config.toml
parallel_block = false
lr = 0.00468
beta2 = 0.98
warmup_steps = 200
Each number is 50 + 12 x the weight over its row's rms, rounded and kept within 0 to 99. Layers, rows and columns count from 0. The size before them is the row's rms in percent of the matrix's.

# layer 7 MLP down (transposed), 512x128, rms 0.108, rows 157-165, columns 0-127
095:58 50 49 41 37 43 35 45 37 51 44 50 39 51 44 36 54 81 43 53 60 38 28 60 48 15 50 48 55 30 50 69 37 35 41 69 57 55 53 58 67 54 47 39 57 63 46 49 54 52 33 37 47 27 36 67 60 60 85 48 58 70 36 56 36 50 70 38 47 78 49 65 53 53 42 48 55 39 50 57 43 47 56 42 26 35 46 32 52 36 33 38 43 53 31 47 53 57 68 40 35 61 54 50 40 58 54 52 53 46 41 55 50 46 66 20 36 57 43 53 34 55 47 38 70 47 34 58
096:50 34 35 26 39 54 35 36 61 73 59 43 54 63 70 56 64 66 25 49 69 39 50 62 43 46 52 44 58 50 32 49 48 63 56 58 51 52 52 42 57 48 65 45 40 47 61 62 42 67 26 41 44 40 66 61 51 32 39 67 31 55 46 58 52 49 57 53 71 56 58 46 62 46 35 59 50 60 41 24 58 37 39 77 70 51 53 40 69 46 70 54 45 59 67 63 56 72 50 65 51 58 23 52 46 43 58 37 63 45 42 22 63 56 51 44 35 29 59 64 42 44 49 39 59 55 65 49
094:62 47 66 72 54 55 69 69 46 82 42 54 41 45 55 36 61 45 71 50 57 33 25 52 51 59 56 34 35 45 60 19 66 49 33 51 48 51 44 41 56 55 60 50 68 60 35 57 43 32 36 31 55 61 40 51 41 63 36 55 44 44 47 44 62 60 28 58 55 47 33 56 41 46 50 71 42 60 32 50 54 43 35 71 57 53 44 67 61 56 57 59 44 39 46 76 51 32 34 21 44 51 38 54 45 50 48 36 39 46 41 60 63 47 33 66 56 58 63 59 52 64 51 57 62 35 45 31
094:63 46 67 60 47 41 53 74 26 50 30 54 49 62 68 45 63 79 49 68 55 37 53 28 52 32 59 38 39 55 52 45 43 58 34 68 47 59 45 34 43 54 74 29 51 43 35 49 42 62 56 44 61 59 49 35 44 39 40 54 34 63 65 44 66 55 61 46 51 42 70 47 40 35 32 65 28 53 74 61 35 35 36 59 60 43 34 47 64 50 49 42 49 36 53 41 32 51 51 54 48 42 54 64 61 58 46 50 19 43 34 50 35 73 60 65 40 50 49 59 62 57 62 58 53 47 25 47
094:54 39 67 49 60 48 49 70 25 41 41 52 76 47 30 44 56 52 49 50 66 64 45 55 42 41 36 66 58 43 67 47 34 54 36 55 54 24 45 54 55 53 32 54 44 44 59 58 57 49 55 57 33 56 35 44 81 54 41 61 42 34 75 55 48 32 17 41 36 60 41 67 49 42 66 57 66 26 26 32 53 53 48 53 48 34 48 56 47 43 56 53 51 66 57 51 61 46 47 60 62 28 59 38 25 65 61 65 38 47 36 61 50 37 56 38 68 42 40 53 36 40 46 43 47 49 56 69
106:46 44 67 57 50 49 43 56 83 36 53 54 52 21 44 41 20 39 62 54 45 53 55 50 49 57 63 56 77 53 38 69 49 41 59 33 62 54 31 76 41 50 56 37 46 20 48 61 43 55 44 47 51 52 60 39 67 58 55 46 40 64 59 52 64 47 48 75 45 34 77 62 78 54 58 45 46 44 29 58 42 33 70 55 56 53 53 55 50 64 55 46 67 51 46 55 43 53 58 45 57 37 65 54 39 60 44 34 23 51 71 42 48 36 47 54 45 52 60 54 52 40 50 55 25 64 35 40
105:38 76 54 38 51 66 63 70 74 57 48 49 56 79 34 68 44 59 38 43 57 44 53 39 59 74 48 60 58 49 49 43 11 43 40 30 52 55 55 36 52 56 45 44 60 44 55 41 42 67 37 38 25 45 59 52 47 56 52 41 35 47 62 50 24 57 58 33 45 49 52 68 43 50 47 59 51 39 63 60 49 56 47 62 66 42 49 44 50 39 42 24 26 78 56 59 44 53 57 66 63 27 34 46 49 62 51 50 34 28 41 44 61 44 46 68 49 65 40 60 43 57 61 48 57 63 43 38
097:38 54 58 42 54 54 61 50 58 38 49 40 42 45 35 46 51 45 65 72 40 53 55 47 65 55 57 48 35 53 41 55 71 40 66 31 49 56 60 43 84 52 56 39 58 54 38 67 43 55 63 39 50 32 57 58 86 50 42 54 41 59 69 69 36 50 57 35 57 60 57 58 58 39 49 42 23 34 35 38 39 58 33 52 39 43 29 61 48 54 62 43 51 39 58 68 61 52 77 55 35 41 49 35 66 44 47 39 64 77 52 65 39 60 45 64 50 72 53 59 51 34 67 56 30 45 37 36
096:40 45 34 47 38 44 53 54 63 48 58 39 53 21 51 43 45 53 56 45 58 32 40 45 33 67 47 42 28 19 63 47 58 42 79 54 64 52 51 39 67 61 58 54 25 39 73 62 39 51 47 43 52 51 42 41 63 42 52 35 61 48 62 64 37 42 46 63 23 70 43 61 55 57 45 50 58 35 36 49 57 35 31 56 38 40 39 57 59 55 44 47 34 38 60 68 59 63 28 44 68 33 56 63 34 39 47 42 62 33 53 47 58 42 50 52 59 68 38 46 56 63 72 26 52 45 34 44
# layer 7 MLP gate, 512x128, rms 0.116, rows 158-166, columns 0-127
083:43 54 59 69 69 43 65 77 52 42 54 41 46 19 42 38 30 62 61 43 51 66 43 40 37 48 43 58 28 46 61 45 31 31 46 46 49 36 46 40 52 47 43 42 38 54 44 41 42 40 86 33 55 45 19 24 50 65 56 46 57 49 56 43 47 22 37 55 33 36 43 67 70 71 51 20 51 47 55 58 53 49 60 30 42 53 36 42 59 48 21 56 58 54 45 39 44 56 32 54 58 57 50 36 57 58 35 53 61 41 40 48 38 52 36 52 51 53 38 46 57 55 37 43 56 56 47 44
097:48 50 61 56 47 61 45 60 53 58 64 21 23 53 51 26 49 45 68 57 44 28 43 56 42 59 64 26 42 51 61 43 72 54 50 44 64 49 50 59 38 35 49 58 70 36 52 56 36 47 53 54 49 44 46 71 45 26 75 63 43 35 44 44 37 34 67 62 43 38 33 45 44 56 43 47 60 81 22 60 50 37 20 51 57 47 62 36 48 41 50 38 67 33 58 50 64 25 44 40 38 38 40 50 64 45 36 61 51 41 35 53 61 50 39 51 47 47 55 76 51 52 49 60 43 57 49 51
094:60 55 68 36 63 65 32 62 71 48 58 73 52 42 40 46 34 37 47 48 47 69 65 62 49 31 45 63 41 46 60 76 36 58 72 56 36 35 63 67 50 35 32 59 54 31 62 41 54 66 62 36 46 54 52 47 39 84 42 48 33 85 34 48 52 40 51 51 43 44 40 51 58 41 56 58 45 40 79 43 45 55 38 38 61 51 42 36 44 58 44 59 62 51 42 70 49 42 55 60 43 65 43 60 42 46 58 60 54 46 49 26 45 32 50 62 44 51 43 45 34 42 46 44 46 24 34 45
086:45 37 22 73 37 74 57 60 49 47 59 58 33 39 68 37 56 61 54 54 32 41 45 65 65 51 48 49 49 52 66 55 49 46 75 59 63 55 72 50 48 57 73 38 45 44 29 54 41 50 59 42 52 49 32 39 27 41 49 51 71 75 29 50 43 46 75 57 45 62 57 42 56 61 34 58 20 60 46 71 45 64 52 46 55 60 40 53 50 59 68 34 42 52 57 37 47 58 44 51 52 50 39 72 61 63 39 28 47 47 67 59 54 49 48 74 28 34 52 45 64 46 41 46 41 47 53 52
106:37 39 78 34 59 72 58 52 60 43 71 70 49 36 46 40 51 57 41 44 27 62 41 45 60 43 43 42 45 55 30 63 47 55 46 46 53 62 55 36 50 38 54 61 47 45 51 27 40 63 52 46 63 46 51 57 35 48 40 50 49 58 65 49 31 36 35 49 47 36 56 57 40 57 50 60 50 48 31 76 28 53 58 69 59 54 25 64 58 45 78 53 67 47 50 65 13 68 62 58 38 46 46 45 40 55 35 60 32 50 45 45 44 51 54 38 54 58 53 68 60 46 23 60 31 54 55 34
104:25 50 31 43 67 37 37 49 61 56 57 38 48 23 51 34 55 39 50 45 63 68 20 53 49 57 68 45 56 63 68 51 60 39 52 44 38 46 60 48 43 47 58 58 39 50 36 67 48 31 54 22 50 43 69 44 45 49 20 55 66 45 43 71 62 62 52 60 54 41 47 37 52 49 59 42 46 21 29 68 49 43 42 37 42 38 61 67 71 44 56 64 35 40 54 39 68 36 56 45 44 45 78 52 48 39 53 47 48 67 50 59 57 46 42 64 49 36 52 38 48 30 58 61 27 59 51 53
105:68 56 48 51 21 59 47 53 41 64 48 56 40 50 58 30 45 44 55 62 57 40 54 52 69 61 44 43 59 56 49 50 49 62 32 29 45 31 55 36 57 68 53 66 50 44 56 66 59 55 36 54 57 61 52 44 43 27 48 59 64 57 46 37 61 61 41 62 31 35 55 27 59 35 34 30 63 46 30 50 73 59 64 63 72 34 58 38 65 67 58 51 65 20 29 35 53 52 59 40 42 45 76 55 34 43 61 47 37 56 38 52 79 33 42 52 39 63 54 46 40 46 62 49 43 48 54 53
092:33 48 56 57 37 58 53 44 39 28 35 39 73 55 38 40 55 40 54 54 28 41 57 57 36 61 39 46 58 40 45 47 67 82 42 45 46 33 34 35 32 70 41 60 53 49 53 38 42 49 44 36 43 42 74 23 57 37 48 52 50 53 62 44 32 27 52 43 47 48 38 55 42 46 50 74 61 51 33 50 67 38 65 58 68 58 43 47 68 45 31 55 58 67 55 61 35 36 25 61 57 41 54 62 55 39 57 35 49 45 50 57 69 48 46 41 35 45 30 56 58 63 46 79 61 54 46 33
108:37 52 45 75 46 54 40 46 51 58 59 29 42 71 30 32 51 40 50 49 48 70 40 48 44 86 40 54 25 52 29 81 44 35 35 50 49 55 55 34 28 49 44 50 66 62 56 64 43 25 31 77 66 44 52 52 35 53 45 36 46 25 49 48 40 68 63 47 43 65 57 53 51 47 53 35 66 48 57 46 22 38 38 53 20 64 56 36 55 56 49 62 47 52 43 57 53 76 38 45 42 68 38 55 65 49 52 48 38 51 44 44 45 49 45 52 57 54 51 49 53 59 42 60 42 48 53 56
# layer 7 MLP up, 512x128, rms 0.11, rows 158-165, columns 0-127
083:58 49 51 50 49 50 58 61 40 38 42 49 58 52 42 38 51 52 77 70 51 45 50 39 57 63 19 63 47 49 60 51 46 52 46 60 57 54 53 57 52 38 49 59 56 56 40 50 56 42 77 52 33 47 34 47 55 58 61 38 64 43 51 46 50 64 67 42 44 74 47 57 18 41 64 47 51 38 60 57 42 50 71 35 28 45 75 54 39 57 36 29 46 37 43 32 48 20 51 52 37 37 60 50 67 42 69 45 49 63 50 81 44 64 48 51 59 83 20 45 55 54 58 69 44 44 45 50
094:54 60 56 48 46 56 33 35 42 38 46 55 57 47 56 50 62 33 64 34 54 69 33 60 52 61 41 76 59 40 54 40 64 63 72 38 68 43 25 47 47 47 61 40 62 62 51 62 48 65 51 49 35 44 42 63 74 47 34 65 47 51 41 35 78 49 55 52 40 42 52 68 52 59 64 30 65 60 40 38 54 37 76 43 33 58 64 62 52 62 47 50 72 50 52 36 77 50 57 47 48 60 46 45 76 51 35 71 63 47 45 35 24 51 49 39 42 69 47 65 43 53 44 48 56 44 63 34
102:33 63 48 57 52 62 61 44 59 43 54 65 46 52 47 64 33 50 52 27 45 66 39 31 51 33 27 61 39 57 47 54 40 44 49 57 47 34 53 41 61 43 58 52 44 52 60 51 51 71 60 23 44 49 32 29 48 47 48 67 54 38 45 41 41 37 63 41 77 22 62 51 60 28 54 53 55 64 63 43 57 50 64 36 29 56 42 25 51 66 32 67 67 73 39 36 57 65 37 56 30 54 35 54 46 35 53 60 49 46 72 58 37 63 56 60 51 49 48 59 50 60 62 34 62 28 47 40
091:28 40 52 42 64 57 37 34 36 61 50 60 45 47 66 41 55 54 48 50 32 45 51 39 69 53 54 53 60 46 35 60 38 40 59 37 40 62 48 65 33 76 58 51 60 48 45 37 68 45 58 44 42 30 63 50 33 70 62 41 47 56 41 47 68 46 70 52 67 30 60 47 41 59 43 50 62 58 49 37 56 43 46 61 39 68 57 58 57 75 50 57 33 24 37 39 29 53 33 56 53 62 44 47 76 72 25 54 67 53 70 33 31 61 41 39 61 52 49 62 42 58 74 53 61 48 47 37
100:36 57 58 44 32 36 57 57 59 26 57 55 50 56 19 28 39 55 52 45 65 52 59 44 36 33 45 55 60 32 58 44 58 51 48 41 67 54 38 55 62 35 54 65 31 45 19 48 51 48 47 47 47 47 43 30 39 70 50 57 50 64 47 63 63 65 42 44 49 55 40 62 57 28 39 67 51 33 42 29 52 53 40 64 40 59 67 46 59 70 43 57 58 76 36 39 50 53 43 67 39 41 76 46 46 41 36 36 45 66 42 37 58 55 63 52 55 35 52 71 53 36 69 27 42 61 45 60
101:42 39 61 53 50 54 40 31 52 43 23 32 61 28 57 40 49 67 29 58 53 32 50 61 42 58 53 33 77 65 69 43 50 44 63 45 50 74 54 49 68 57 53 71 47 48 40 55 54 53 53 40 43 76 56 64 51 53 27 38 40 38 39 39 33 37 44 61 52 37 51 62 61 44 54 59 54 30 53 45 58 54 36 52 51 34 32 53 57 46 62 53 58 58 35 51 47 61 52 63 21 49 58 53 60 70 50 63 64 61 66 35 64 55 27 55 30 62 55 56 76 54 60 59 68 66 46 55
107:34 38 37 61 41 34 50 54 59 49 34 59 46 57 64 52 41 43 51 35 63 35 30 46 45 32 56 58 68 51 61 44 28 52 54 58 54 57 28 57 34 64 47 58 60 53 64 59 67 74 59 69 47 67 47 38 22 23 49 51 42 54 22 32 63 56 42 52 38 53 57 55 49 29 33 58 61 47 71 35 41 47 58 46 64 35 41 34 58 45 43 76 54 65 43 40 63 56 61 36 48 46 51 66 48 70 40 40 37 44 45 40 40 42 50 36 44 41 62 49 22 54 50 41 60 57 74 47
091:56 39 65 61 51 72 49 42 62 49 56 41 44 60 65 49 37 35 58 45 32 56 49 64 56 76 30 55 62 68 69 44 54 58 46 53 43 52 25 58 65 43 55 55 36 59 57 34 36 37 38 50 58 72 54 21 42 54 40 55 59 57 61 61 42 65 61 53 51 62 49 46 60 48 62 40 57 49 34 51 51 44 33 49 26 55 66 36 69 32 47 53 79 68 47 36 32 46 42 44 58 37 57 63 61 70 64 58 49 42 41 48 70 50 41 43 61 58 40 61 53 83 52 57 75 48 36 51